{"num_hidden_layers": 20, "hidden_size": 160, "num_attention_heads": 5, "num_key_value_heads": 5, "head_dim": 32, "intermediate_size": 448, "vocab_size": 1152, "hidden_act": "reglu", "norm": "layernorm", "norm_place": "pre", "norm_eps": 1e-06, "positions": "alibi", "qk_norm": false, "attn_scale": 0.177, "bias": "qkv", "tie_word_embeddings": true, "parallel_block": false, "init": "uniform", "init_std_qkv": 0.039, "init_std_o": 0.0, "init_std_up": 0.039, "init_std_down": 0.0, "optimizer": "adamw", "learning_rate": 0.00177, "lr_mult_qkv": 0.5, "beta1": 0.95, "beta2": 0.95, "lr_head": 0.00581, "max_grad_norm": 1.0, "warmup_steps": 230, "schedule": "wsd", "decay_fraction": 0.764, "decay_shape": "linear", "final_lr_fraction": 0.0, "batch_tokens": 16384, "max_seq_len": 256, "doc_mask": true, "train_tokens": 142000000, "max_steps": 8667, "dataset": "wikipedia_en"}
Each number is 128 + 24 x the weight over the matrix's rms, rounded and kept within 0 to 255. Layers, rows and columns count from 0.

# layer 15 MLP down (transposed), 448x160, rms 0.117, rows 280-294, columns 0-159
[[157 116 124 122 136  87 114 172 122 100 119 131 103 177 109 129 147 133 132 113  85 111 104 112 103 157  80 142 134 146 126 117 166 123 140 127 162 108 161 141 111 141 119 127 128 153  96 152 116  75 126 101  95 130 114 139 148 142  94 120 104  80 100 158 121 156 119 135  62  86 118 126 160 153 109 148  93 177 157 106 133 120 103  85 161 172 125 144 115 120 191 103 116 117 147 144 130 138 103 170 151 132 144  79 148 114 107 115 182 169 126 117  98 156 131 106 156 101 113 134 126 121 159 124 120  88 178 143 144 147 120  98 122 143 142  93 145 152 146 145 141 143 131 149 141 123 138 145 145 105 135 139 112 114  99 115 163 132 133 102]
 [168 109 117 137 102 140 141 136 120 109 119 139  98 122 132  99 180 141 139 102 148  96  90 118 162 141 168  76 149 121 140 138 116 128 106 144 151 176 143 102 135  96 155 114  81 106 109 113 119 129 115 102 130 147 131  96  97 132 125 129 141 113 132 138 151 164 136  81 163 101 155  84 135 121 129 170 179 111 137 187 153 112 127 119 120 146 114 133 116 114 122  89 121 122 138 138 117 140 111  89 136 147 118 104 105 166 120 134  92 150 150 107 125 139 172 141 152 132 154 174  95 129 154 157 136 135 155 109 135 136  93 135 113  74 162 165 138 114 142 155 142 125 140 118 133  76 105 118 124 124 118 148 156 104 118 100 149 130  93 124]
 [130  67  85 136 114 117 119 143 135 142 136 134 119 130 178 170 118 145  88 158 101 121 143 141 120 113 189 115 102 118  98 155 131 119 127 103 139 165 128 150 114 137 155 130 141 112 124 148 125 132 145 104 146 136 117 149 106 128 147  98 142 122 137 113 104 150 116 142  82 116 142  89 140  85 128 119 132 117 119 130 110 121 144 123  91 130 160 109 134 142  99  89 108 110 165 127 153 140  77 136  98 191 121 140 130 169 157 130 134  96 106 100 158 176 151 186 127 124 163 107 111 123  94 103 166 123 126 159 101 110 140  97 148  95 134 102 113 137 154 125 143 126 152  91 155 143 128 128 126 114 134 143 132 104 151 142 119 148  81 160]
 [153 102 133  99 116 116 112 125 110 129 133 119 178  85 106 142 131  85 123 111 110 124  98 126 128 150  88 156 114 102 152 104 148 142 133 145 137 116 181 145 129 137 136 128 100 163 133 105 101 123 173 158 106 109 151 117 132 148 110 131 142 103 131  80  94 141 118  99 161 160 137 129 151  78 138 143 120 132 114 106 134 137 131 103 106 112  93 118 121 148 108  91 123 185 142 133 119 123 169 119 123 130 172 113 127 136 102 141 116 161 123 121 109 108 119 173 163 115 149 137  88 129 129 166 105 111 139  84 159 115 130 128 157  99 163  94 112 155 104 173 145 174 136 129 121 206 181 129 133 108  95 129 138 178  98 134 143 119 107 122]
 [108 173 126 112 104 146 115 141 107 123 140 143 189  86 145 116 114 142 145  89 145 120 119 132 120  94 156 129  96 139 138 112 135 112 165 132 114 138 114 119 124 108 123 128 135 142 169 113 126  99 148 164 102 169 150 151  94 151 109 143 124 109 122 112 146  90 126 117 120 153 142 143 140 139 152 166 108 116 106 131 143 151 154 117 103 147 124 116 133  85 127  82 116 127 118 150 166 121 153 115 141 126 120  89 128  80 209 117  82 156 121  98 106 131 117 152 107  72 103 128 120 131 152 129 194 141  87 102 139  90 145 130 141 118 181 110 133 126 102 116 159 121 146 146 118 111 167 132 131 149 133 110  95 122 136 127 100 154 160 144]
 [143 133 155 129 155  69 124 124  71 158 171 127 135  97 135 119 112 122 146 117 118 134 118 131 133 169 121 111 177  98 152 133 101 110 115 123 115 125 165 139  85 114  88 123 156 123 141 144 175 166 148 113 100 147 150  95 119 147 124 119  92 124 157 140 111 171 135 119  89 127 126 119 122 110 115 154 120 139 141 104 110  84  99 155 144 140 136 121  90 136 102 152 113 115  72 131 158 185 134 120 158 145 116 134 145  35 172 130 139 119 159 141 125  66 162 142 181 162 116  92 132 126 137 124 152 123 140 124 158 113 112 128 110 129 146 125 143 118 161  87 168 162 160  93 149  99 107 162 121 122 112  90 125 171 112 100 117 150 101  90]
 [155 122 144 150 113 136 161 153 134 131 136 124 158 115 150 133 155 128 112  84 149 141 148 132 153 100 104 133  97 114 121 108 131 120 132 198 120 105  79 128 116 159 139 154  92 158 112 164 129 119 156 114 131 108 124 108 106 134 133 128 145 143 167 108 146 140 121 152 143 148 173 100 111  73 120 130 144 128 135  94  78 103 117 152 135 145 128 145 123 119 135 119  79  91 104 115  92 149 169 171 130 140 100  98 121  66 148 157 144 136 108 148 146 137  98 120 110 155 122 158 148 107 129 106 114 143 120 117  95 175 133 129  83 140 153 168 140 139 148 107 122 131  75 144 113 110 138 147 100 161 111 135 142 144  93 121 126 107 122 151]
 [113 156  98 114 140 128 157 133 130 116 129 157 159 134 141 150 103  96 136 127 131 135 109 111 107 110  75 121 117 131  97 144 143 140 131 146 125 172 106 144 127 107 134  97 148 142 144 136 155  97  86  95 138 145 119  86 130 120 130  89 122 126 129  77 136 147 127 148 145 139 120 112 132 102  75 141 156 100 107 121 131 125  97 137 142 149 155 140 144  96 127 154 115 135 144 115 148 124 154 175 100 122 150 151 101 167 114 146 142  94 136 108 150 133 102  95 177 157 132 150 179 148 140 122 135 101 137 116 127 136 101 137 124 147  99 119 124 121 160 112 129 112 148 127  59 127 132 134 103 157 127 152 102 152 149 143 133 143 137 127]
 [118 110 164 170 129 131 134 156 150  89  83 131 107 135 113  96 160 100  95 139 144 102 174 128 126 117  82 114 136  68 104 139 120 127 139 123 153 115 133 132 103 109 162 115 108 156 113 117 127 163 161 142  99 137  79 145 120 119 112 125 127 214  86 206 167 117 164 132  95 153 141 150 111 122 127 142 114 115 151 122 124 115 122 112 138 119 104 160 130 153 123 136 135 163 124 149 126 111 141 135 168 107  80 171 139 165 131  93 160 108 103  76 126 154 136 151 144 134 139 115  97 127 152 123 161 111  91 125 111 138 124 124 136 101 145 141 151 149 115 175 112 138 124  59 154 105  89 113 136 136 135 138 120 132 148 162 117  99 125  95]
 [131  75 184 109 129 139 163 123 113 186  27 148 138 153 140 129 152 130  91 137 120 136 154  87 133 109 141 183 104 138 119 163 100 150 164 111 158  73 125 127 105 152  98 132 154 133 146 110 110 163 121 144  61 126 126 106 107 137 150  92 119 142 108 153 112 165 128 164 133 107 146 126 115 138 127 182 156 123  86 158 156 112 113 141  94  80 139  98 129 110 151 149 136  96 128 141 113 120 150  99  87  98 134 138 163 143 131 101 139 132  99 114 121 137 142 101 119 152 125  87 103 133 146 130 168 121 130 151 101 134 141  92 134 148 144  99 159 161 134 134 132 145 128  98 147 114 142 102 121 152 109 164 169 106 112 133 130 148 181 119]
 [119 100 172 113 158 141 121 134  87 123  75 161  92 115 136 129 129 109 153 130 162 152 111 104 154 129 121 119 125 141 130 101 107 114 188 176 108 175 111 144 133 102 149 169 146 113  94 151 190 146 126 114 141 131 147 128 191 153 119 148 132 140 140 124 155 123 135 117 140  98 103  80 119 129 133 120 123 151 137 144 178 160 125 157 155 119  75 117 112 119 109 154 155  40 119 142 185 109 128  87 178 120  89 168  88 144  87 159 156 155 105 136 142 149 157 143 119 137 113 131  90 133  98 119  82 142 102 128 125 164 143 150  81  84 129 105 114 109 104 157 101 133 151 134 105 125 118  83 122 127 153 142  99 109 139 151 102 106 121 135]
 [134 113 158 128 160 129 109  67 152  91 179 115 139 125 139 146 134 121 113 127 155 133 143 109 126 104 151 104 115  94 137 133  87 109 136 154 130 136 145 143 152 141 128 122  82 112  98  97  73 147 111 152 154 156 139  93 126 113 119  99 125 134 125 142 131 160 122 117 174 163 133 146  84 134 113 153 117 126 124 125 166 141 113 130 153 120 119 120 180 122 124 111 130 165 146 136 131  75 113 150 147 122 101 106 148 138  90  98 123 143 115 177 193 152 114 118 125  88 105  85 151 148 154 148  87 121 156  79 121 117 124 126 130 142 167 121 100 166 127 112 107 153 135 139 147  55 139  97 109 108 121 153 117 170 134 114 140 150 148  95]
 [173 127 139 117 128 151 143 145 102 121 118 130  74 130 126 142 177 121 147 123 107 144  94 123 129 133 151  95 131 131  87 180 157 145 111 149 145 126 112 136 118 125 137 137 147 141 116 130 118 125 124 108 123 162 149 124 137 141 147 152 140 112  99  77 148 143 150  90 153 173 146 146 133 108 125 107 110  87 110 133 126  98 160 137 112 109 131 127 144 181  92 178 127 115 143 135 119 128 148 148 102 140 104 166 138 152 147 133 133 149  95 106  91 109 123 159  70  84 123 103 121 109 140 175 138 115 164 122 139 116 134 123  98 164 134 107 113 175 104 138 119  96  92  88 141 118 144 101 107  99 141 135 150 144 122  96 135  97  99 142]
 [144 120 158  84 101 151 125 125 144 121  90 140 109 128 108 144 126 137 140 140  65 161 101 109 141  81 145 161  98  77  92  91 120 163 139 109 124 141 163 139 141 151 104 111 134 134 138  99 125 136 160 139 186 137 174 145 129 103 125 113 165 133 158 151 110 122 131 145  89 145 156 152 147  95 115  87 129 101 101 108 142 114 112 130 163 130 124 148 175 106 159 132 112 116 174 147 111 146 113 126 138 109 149 118 129 102  87 116 147 145 167  71 112 109 113 126  94 166 123 110 162  88 159 121 151 134 127 135 119  84 140 175 133 130 100 169 102 142 160 132 134 113 150 113 143 122 135 171 117 160 136 115 135  78 104 132 124 131 105  98]
 [125 131 114 115 109 126 122 146 132  97 148 117 110 131 124 133 121 112 156 151 145 120 161 102 132 118 116 138 106 128 182 138 153 126 107 144 127 179 188 146 137 170 122 118 120 116 116 144 120 144 125 153  73  87 155  95 103 133 130 154 145 106 101 118 151 119 129 144 140 100 148  95 104 147 121 128 157 134 155 139 140 134 159 114 120  97  97 120 139 132 153 132 110 122 146 124 120 145 104 110 128 145 104 141 139  92 171 131 104 135  92 128 151 101 133 109 140 123 111 146 179  99 151 122 142 151 112 105 125 141 113 100 119 133 128 152 158 115 129 131 131 194 137 154 109 132 122 113 111 138 135 119  93  69 122  98 107 135 119 139]]
# layer 15 MLP gate, 448x160, rms 0.125, rows 281-294, columns 0-159
[[ 94 131 108 105 125 127 109 134  99 111 107 136 195 171 166 145  91 144 149 115 145 159 115 133 108 110 117 113  97 118 118 124 104 136 142 124 134 172 182 111 146 123 112 134 124 141 101 125  96 119 116  98 144  89 128  78 130 164 130 158  93 125 127  88 132 138 131 117 125 139 110 176 123  95 148 123 111 133 137 140  98 153 114 131 146 120 102 156 138 135 154 110 135 162 125  87 150 117 133 158 176 139 134 133  96 127 153 126 108 109 140 104  99 105 115  93 116 155 111 141 139 100 109 166 161  76 116 168 163 128 116 176 104 178 160 131 155 108 148 150 111 137 113 144 148  61 115 105 130 141 117 119 154 109 127 178 132  98 148 135]
 [ 74 168 102 107 129 138 146 148 134 121 129 124 169 138 130 145  77 153 177 108 113 109 113 138 110 105 125 152 178 140 126 131 110 139 160 139 138 149  88 128 112 111 152 159 113 108 132 135 125 118 160 114 151 125 103 161 112  93 149 122  85 121 142 136 137 130 112 125 146 147 139 153 140  69 169 150  98 119 109 120 113 146 122 131 108 158 140 119 144 155 131 142 143 119  96 123 141 131 115 112  96 132 146 110 163 120 119 146 120 101  88 110 100 147 176 143 132 150 159  87 174 111 113 147 157  98 146 150 117  93 153 110 162 124 116 148 133 128 113 120  90 106 141 101 154  99 131 136 104 184 118 118 144 137 140 118  71 114 126 171]
 [129 130 121 110 158 140 110 188 134 108 140 129 173 112 130 154 130 125 118 115  81 101 118 101 105 125  96 144 139 127 163 151 130 177 149 128 172 140 159 107 142 166  92 134 132 176 117  98 133 127 143 107  97 107 150  95 132 158 140 132 114  94 151 107 119 118 143 141 126  95 112 129 128  80 130 159 156 132 140  80 130 161 144 160 134 163 150 157 130 130 130 117 140 116 125 142 162 120  98  99 105  81 146  82 136 119 153 100 119 111 151 144 125 123 136 112 143 122  86  95 144 142 148 121 133 127 125 145 136 142 194 148  81 105 121 152 165 100 150  90 141 141  95 129 156 102 132 160 125 155 116 145 133 108 169 125 117  84 104 136]
 [114 146 130 138 144 144 126 130 109 117 122 105 144 148 132 172 168  62 128 114 120 134 104 148 133 115 113 158 111 160  93 155 115 106 131 112 133 156 127 145 132 106 141 149 133 109  76 154 102  84 131 146 107  58 144 122 111 135 168 116 119 117 124 136 120 113 120 108 129 101 134 109 182 147 152 122 145 154 148 118  96 151 125  98  98 153 123 118 100 141 166 158 133 122 123  97 125 187 127 101  91 133 160 135 130  98 128 125 102 183 135 130 133 147  87 138 142 128 139 111 110  95 119 147 191  98  96 128 163 122 108 122 119 133 135 111 144 135 121 156  68 162 111 144 121 175 101 108 142 168 107 136 157 119 131 105 154 120 109 149]
 [122 147 123 193 157 136 160 144  96 112 131  70 139 148  90 139  93 109 114 147 103 140 106 109  85 142 141 145  98 130 169  93 159 116 119 138 125 127 127 151 130  97  70 146 120 166 132 128 121 105 111 156 111 122 103 113  92 128 185 128 126 129 132  97 111 107 166 164 122 142 128 130 124 165 135 128 102 135 124  95  90 129  97 143  99 114 140 122 151 102 110 148 145 173  88 140 196 145 139 151 110 127 125 126 155 107  88 139  99  74 136 141 130 127 110 100 138 186 131 133 154 140 127 123 138 151 132 183 125 180 121 208 110 152 121 151  63  99 105  98  68 121 119 140 153 126 156 184 163 155 150 131 133 120 147 123 119 132 148 124]
 [104 137 138 112 105 101 145 117 137 146 105 151 156 138 150 165 116 119 188 105 103 121 108 122 120 140 104 132 109 189 152 137 160 141 137 113 108 102  80 116  96 142 124 134 143  88 111 100 127 114 167 149 131 114 102 128 166 130 124 121 129 158 126  92 149 138 121 159 171 140 179 119 133  95 137 136  90 155 145 132 145 129 129 119 101 134 185  91 128 137 125 180 124  97 120 146 106 124 144 135 121 115 154 118 116 137 139 116 164 163 117 126 104 134 170 106 132  94 157  72  93 118 172 144  83 132  86 163 133 106 148 119 129 119 136 137 147 147 149 131 150 132 107 134 125 122 134 161  72 139 148 111  98 100 123 164 117 107 160 106]
 [130 140 143 125 115 109 148 144  75 127 119 108 106 157 166 147 135 120 129 123 150  89 119  69  81  89 128  83 122 136  96 116 161 150 146 150 116 122 108  98 101 149 120 157 130  98 118 111  94 113  92 123 151 132 123 148 145 119 128 178 146 104 184 120 125 115 152 140 143 157 136 121 104 114 137 104 119 127 131 129 124 141  98 115 133 126 123 109 130 153  96 177 124 146 132 158 128  86 142 126  70 147 108  93 122 152  98 117 166 139 117 122 124 152 128 141 145 139 135 136 117 125  88 113 144 127 116 139 158 126 119 144 149 149 117 156 151 109 101 148 110 140 124 147 145 150 152 127 151 143  80 114 136  91 118 101 142 103 119 103]
 [124 125  84 156 138 122 119  84 149 123 125 150 127 163 146  98  95 163 161 104 132  86 113 143 125 124 119 132 107 122 128  81 136 132 144 101 127 124 153 112 107 146 174 176 101 160 146 149 127 107 128 136 116 119 106 113 123 138 134 115  95 129 100 123 162 116 161 111 152 137 158 155 142 116 111 121  97 202  82 136 122  90 128 142 134 106 149 147 148 150 141 127 164 131  93  78  80 135 166 138 159 130 123 146 138 109 143 128 146 114  77 157 142 145 129 113 126 148  95 133 151  80 108 152 151 109 127 135 141 129 125 103 115 175 180 150 107 139 142 122  84 113 150 135 178 123 120 141 138 106  75 138 106 118  96 117 140 132 113 133]
 [144 128  79 138 152 123 134  76  97 149 101 127 121 146 104 134 153 156 136 155 123 113  67 108 106 100 119 143 104 129 128 131  90 153 105 114 114 128 152 160 156 100 127 128 140 116 127  95 116 113  98 115 104 138  90 114 105 199 105  95 116 159 126 106 114  79 125 169 134 155  94 127 102 134 119 127 155 156 158 137 120 205 146 117  83 116 157 123 106 119 172 110 114 156 122 135 143 134 171 116 143 153 145 105 145 117 155 141 158 155 121 129 171 143 147 145 182 162  87  85 135 141 191 128 129 124 126 144 111 114 143 131 112 151  84 161 163 147 115 116 102 199 133 114 134 131 125 150 125 139 115 139 116 130 101  90 112 138 142 118]
 [ 81 143 150 152 146 149 135 112 115 122 139  90 138 109 138 154  81 135 132 100 104 139  94 106 128 103 116 147 162 164 160 103 124 138 161 125 150 137 106 118 134 155 111 180 120 137 106 120 139 124 151 141 151 103 143 131 127 134 128 133 119 137 135  49 164  91 158 152 115 138  96 132 137  87 131 101 120 153 214 131 110  96 137 125 144 147 137 138 173 170 140 152 165 135  78 144 144 120 123 122  95 134 104 110  78 124 147 104 116 150  77 117 142 105 163 116  95 133  90  95 151 110 135 106  87  79 126 118 130 118 156 164 120 118 119 156 105  98 153 135 102 141 147 108 136 141 159  92 116 126 107 156 151 110  95 135 100 120 138 186]
 [ 96 123 112 125 158 139 114 108 125 137  99 114 164 149 146 153 107  99 163 111 118 105 133 117 117  97 129 157 103 177 126 107 140 170 124  90 140 121 136 101 124 128  99 113 151 142 125 203 143 118 129 157 145 111 125  67 166 126 134 139 143 107 118 144 145 166 155  69 118 124 141 155 141 125 129 123 164 123  86  79 119 136 128 127  98 158  84 128 135 157 182 130 135 137 146 137 157 125 131 141  90 160 135 116 137 111 135  94 166 163 143 123 131 117  93 115 136 147  85 115 115 147 134 149 119 100 129 149 108 130 150 122 114 140  84  92 176 169 117 149 101 109 115 165 146 138 183 140 132 123 122 139 102  83 107 120 146  95 114 145]
 [109 111 132 132 147 141 181 122 155 123 121 137  87 127  82 152 132 125 152 118  90 127 110 135  94 108 131 169  97  88 109  96 131 134 113  94 124 127  89 136 125 172 127 135 102 152 101 141 165  96 168 125 159 149 142 125  76 136 213 130  77 122 140 102 154 118 124 157  93 129 157 163 105 126 122 145  92 120  97 123 142 158 154 152 132 141 119 100 102 173 106 118 128 147 106 107 154 127 148 148 108 147 136  97  82 128 144 135 176 142 115 140 125 110 116 138  83 146 102 125 112 103 129 151 132  99 126 122 151 153 148 146 134 146 159 109 121 141 128 139 136 132 120  82 162 124 173  85 105 113 113 142 115 100 134 160 126 142 140 127]
 [113 172 126 124 170 153 149 134 106 150 137  95 150 116 129 158 153  81 127 108 124 104 131 112 118 106 116 145 121 128 135 145 148 110 151 126 164 138 117 142 131 121 125 169 147 108 106 110 115 107 138 140 131 119 162 133 126 127 125 124 153  83 157  88 112 108 103 139 139 116 110  95 168 154 171 121 117  99 117 101 134 158 136 107  86 148 160 139 109 102 145 143 136 170  72 140 135 135 168 148 116  79 147 137 120  92 200 149 125 165 128 149 101 172 103 123 166 149  94 143 108 137  84 108 117  90 116 102 102 124 118 135 133 126 121 142 143 116 129 102  88 118  83 135 131 141 121 167 144 171 137 114 115 107 175 155 107 186 124 140]
 [129 100 112 120 124  98 163 151  70 125 112 142 109 178 156 134 115 108 123 101 118 145 115  92 155 109 119 165 161 121 164 107 115 132 170 141 113 139 109 112 131 124  97 154 129 112 139 124  96 108 105 130 162 141 136 103 143 101 119 120 123 156 143 110 137 118 111 180 157 110 138 153 147 114 129 105 150  86 104 106 107 146  77 105  92  99 109 116 143 142 103 162 143 122 129 121 110 109 106 125 100 108 159 101 134 131 136 106 150 142 141  99 129 117 114 121  85 169 145 130 146 132 131 144 131 108 118 105 157 154 127 129 149 126 163 138 153 109 124 119 141 137 137 146  92 145 174 137 118 131 135 128 129 145 148 160 151 147 167 147]]
# layer 15 MLP up, 448x160, rms 0.126, rows 281-294, columns 0-159
[[112 125 157 111 143 139 134 141  94 126  96 119 216 163 139 143 137 124 126 147 156 154 127 141 106  79 119 112 131 148 126 101 134 146 129 151 131 173 158 129 126 160 123 117 119 143 127  88 137  92 135 124 137 128 150  85  98 116 142 178 141 137 137 132  99 103 123 108 118 119 117 156 152 145 132  88 131 121 131 109 123 130 121 156 122 113 154 160 127 135 132  88 147 131 120 161 148  92 108 161 147 131  93 138 119 133 138 133 102  78 157 130 131 127  94 113 110 152 123 127 143  85 171 145 135  74 140 112 111 118 113  88 107 120 177 123 149 105 147 162 133 117  85 141 131  73 142 116 159 110 138 152  81  98  86 153 117 150 123  96]
 [ 98 129 135 105 127 178 106 134 131 156 131 130 146 115 130 118  96 108 126 128 106  98 110 139 140  94  95 148 110 136 169  96 108 116 161 128 146 120 125 113 117 109 120 188 101 119 144 138 137 147 129 132 130 134 152 180 168 129 116 136 142 156 136 165 133  73 134 121  95 121 132 146 186 108 115 154 153 101 106 128 126 150 121 140  73 107 147 135 122 176 113 140  84 120 112 133 126 128 135 123 103 109 128 112 145 119 116 115 118  99 121 138 164 138 123 126 136  98 149 111 144 111 152 123 176 124 105 138 123 147 155 165 148 133 152 132 155 114 136 150 125  97 117 112 134  89 168 129  99 125 135 102  87 123 107 128 124  93 205 169]
 [111 157 135  92 116 141 118  98 165 107 155 160 121 116 141 115  88 129  87 164  94  92 153 103 120 139 138 144 183 149  92 129 106 159 162 120 140  76 123 157 161 135 141 107 151 122 102 150 138 132 119 158 127 135 113 146 124 150  90 166 118 123 135 126 112 116 103 151 123  82 141 162 169 114 125 138 119 153 158 151 134 131 147  91 133 124 138 172 102 131 149 134 144 100 137  95  67 113 131 161 114 139  72 139 148 104  98 145 152 116 160 122  91 122 133 124 109 113 116 125 153 169  95 161 127 132 141  95 112 136 165 117  90 121 115 138 132 142  97 153 139 133 147 104 155 170 152 137 146 137 107 164 140 112  96 130 111 126 114 111]
 [ 99 123 142 116 127 161 128 123 164 106 136 169 129 134 107 136 128 135 120 102 126 161 136 124  85 138 149 113 122 144 153 132 122 141 149 122 120  74 138 131 121  90 106 132 125 122  97 110 129 118 127 115 151 130  94 117 170 138 111 107 129 149 165 134 119 146 105 111 157 161 113  99 127 121 173 143 128 123 110 140 139 112 140 120 130 112 121 147 178 131 141 106  85 120 183 134 123 154 143 126 130 143 116 136 109 151 133 131 136 110 105 132 157 167  94  99 106 166 107 148 137  88 128 138 130 142  97  91  85 204 100 143 123 137 111  89 151 107 162 115 108 153 115 144 109  76 136 155 119 150 120 152  67 118 108 112 159  88 130 114]
 [114 138 137 146 146 165  89 129 106 108  98 151  96 127 125 134 109 104 145 125  95 116 143 126 155 107 116 172  74 105 163 152 139 108 117 123 117  91 154 113 140 126 113 130 150  91 142 111 140 133 144 106 120 134 159 142 126 167 129 157 160 128 179 104 140 121 103 140 154 157  73 104 106 102 176 142 157 119  69 143 102  87  63 127 160 153 194 152 121  86 142  96  95 152 139  96 130 159 142 133 148  84 102  79  92 165 122 121  86 106  91 119 123 128 107  89 132 143 166 126 137 107 117 106 165 126 128 131  82 143 120 118 153 151 117 149 163 164 138 153 141 132 110 119 172 150 163 100 132 166 146 150 159 137 141 137 148 154 157 101]
 [138 118  97 119 132 145 176 140 100 143 141 162 148 100 133 133 100 166 144 142 135 145 160 113 149 129 163 145 124 108  85 105 107 103 141 121 112 124 154 117 118 105 151 131 147 121 141 112  59 135 125 135 168 139 144 134 156 162 127 118 149 130  95 147 113 121 116 130 130 137  95 129 130 171 126 128 156 102 110 134 164 151 102 120 132 125 134  86 149 108 121 166 109 195 110 134 128 140 168 159 130  82 166  97 147 125 108 155 118 119 127 139 103 100 161 123 102 183  99  95 117 131 101 113 108  89 139 123 114 123 114 100 114 122  94 120 109 112 147 124 108  83 172 146 148 122 126 171 136 113 102 148  96 143 139 139 120 137 136 132]
 [123 132 154  97 145  94 128  98 112 105 118 125  99 157 136 116 137 162 112 121 134 119 135 125 172 111 152 151 113 127 159 121  90 115  97 127 162 109 136 154 130 131 143 113 129 140 119  92 143 134 131 119 135 153 150  91 106 117 138 134 131 137 103 161 104 109 103  97 125 125 104 162 133 140 135 137 130 142  86 168 164 108 127 177 132  95 123 125 115 144 146 120  98 119 132 123 111 180 120 149 139  88 134 133 118 138 122 132  72 150  88 138 108 101  91 128  92 151 130 150 146 163 123 152 134 117 122 103 120 148 130 111 125 128 115 125 154 153 150 107  90 123 122 126 119 138 154 113 127 135  87 153 153  83 168 145 112 138 145 131]
 [105 125 135 107 164 159 112 103 118  95 142 125  93  92 130 126 109 166 140 150 127 111 129 128  96 137 116 101 125 131 158 159 149 144  96 113 143 137 172  95 159 152  81 174  78 114 135 142 117 131 156 149 133 146  86 146  90 158 128 106  79 180 121 125 139  97 157  86 136 161 108 111 138 104 149 141 141 147 113 126 123 103 127 150 120 135 159 115 116 102 100 143 121 115 110 189 131 157 129 195 112 114 107 142 129 135 142  98 149  96 111  93 124  63 181 144 131 137 132 145 116 126 141 132 127 130 105 155 121  95 130 145  93 123 156 116 131 101 133  81 110 104 151 147 154 118 136 156 116 163 117 128 107 142 122 153  65 138 119 108]
 [128 180 122 109 107 171 112 116  95  88 136 120 138 114 121  88 135 155 154 145  91 151  83 152 127  98  92 155 124 160 115 132  94  94 171 138  77 181 142 132 180 100 118 160 116 140  95 136 153 116 148 122 112  93 104 154 150 114 120 164 135 132 131 116 159 129 182 119  84 123 102 127 159  94 142 120 141 164 144 104 127 102 153 122 115 115  93 123 176 123 149 108 142 117 135 157  75 115 121 142 124 111 109 174 124 103 141 155 138 101 136 117 135 105 133 130  99 122 154 119 121 113 141 107 154 119 117 161 128 142 156 120 111 164 125 163 119 102 117 187 100 112 122  95 106 141 113 103  97  94 137 153 181 113 143 123 139  89 140 177]
 [107 164 174 115 145  99 124 140 149 110 126 109 130 122 100 126 109 113 183 112 130 105 159 138  57 121 143 164 182 120 125  83 123  95 101 150 143 134 136 156 151 147 140 127 107 135 147 142 130 125 102 126 195 116 136 125 130  92 126 142 128 182 129 134 145  97 151  83 158  89 103 131 104  83 110 105 126 130 159 129 113 103 131 104 184 144  95 138 124 112  85 185 174 183  64 155 131  94  81 113 119 128 161 154 127 138 120 108 103 118 122 156 131 138 134 152 104  95 129 141  70 167 128 117  73 113 106  98 143 123 120 157 117 118 109 155  87  92 172 155 142 110 134 128 159 144 148 140 116 109 112 130 115  84  97 135 118 142 141 157]
 [140 139 132 133 141 191 138 113 196 135  81 120 155 137  89 143 106  99 159 135 145 107 131  73 101  98 134 118 151 144 124 139 121 109 159 116 124  89 130  99 108 145 122 135 128 124 111 122 142 133 135 151 149 115 173 133 110 140 153 135  74 146 116  77 165 178 134  97  90  57  98 146 139 157 163 151 109 164  93 132 123 102 147 113 129 163 120 108 135 140 127 132 137 126 109 178  98 113 103 189 145 143 130 102 125 126 107 139 137 148 194 128 174 147 152 156 144 117  84 117  94 136 134  95 138 110 154 106  96 123 160 145  96 118 120 120 150 113 171 143 115 101 139 140 149 138 117 135 109 107 105 121 113 120 139 128  95 100 160 162]
 [140  84 149 123 139 142 153 130 112 122  94 132  87  75 157 140 146 118 101 154 128 148 131 119  89 145 102 171 124 145 145 154 146 121 135 130 111 171 116 130  90 141 131 158 113 157 136 123 115 108 164 169 122 141 184 139  96 141 160 123 108 109 132 154 158 121 109 145 114 127 117 140 126 132 131 119  85 103 113  85 127 191 151 146  99 141 130 107 178 153 117 121 129 160 144 140 173 121 162  99 138 127 113 101  85 117 123 165 151 157 158  99 136 101 114 152  96 128 114 144 148 117 146 116 133 102  86 124 106 121 135 154 135 116 122  93 137 150 101 127 111  99 115 108 153 147 137 152 132 140 104 104 129 114 161 123 142 115 153  80]
 [132 145 123 138 150 108  95 110 133 139 133  66 128 155 142 124 109 123 102 113 120 106 129 120 192  96 118 135 131 156 135 108 111 139 198 153 128 142 131 119 157 134 128 150 145 177 108 133 121 114 161 143 113 122  80 150 136 110 113 140 110 160 106 116 146 137 184 119  90 133 133 112 125 155  88  83 132 147 172 160 129 105 131 167 102 129 152 112 164 108 106 142 141  97 105 135 114 123 136  98 168 115 142 145 105 125 115 124 161 131 124  94 105 123 148 154 152 105 174 114  82 154 136 161  79 116 128 150 119 130 110  48 121 109 112 137 142 135 139 124 141 134 136  95 175 108  90 110 122 156 130 142 135 119 114  97 119 134 154 171]
 [138 101 133 150 128 137 111  99 140 128 160 115 121 125 113 112 123 124 109 144 134 133 129 128 128 121 130 176 187 115 130  76 109 136 110 141  93 126 160 147 102 138 107 116 157 130 126  90 155 122 115 183 175 138 131  98 108 138 101 120 114 129 112 100  96 132 132 110 143 115 138 138 136 104 132 145 107 132 116 115  93 136 142 143 102 143 149 100 145 158 115 142 126 142 135 136 101 104 133 122 148 107 122 146 143 133 130 124 102 133 120 125 116 153  89 102  92 160 135 133 134 129  86 158 152 136 148 134  72 107 146 114 158 177  91  97 116 122 126 129 105 120 129 132 141 133 146 135 175 130 115 145 116 117 155 127 137 120 120 128]]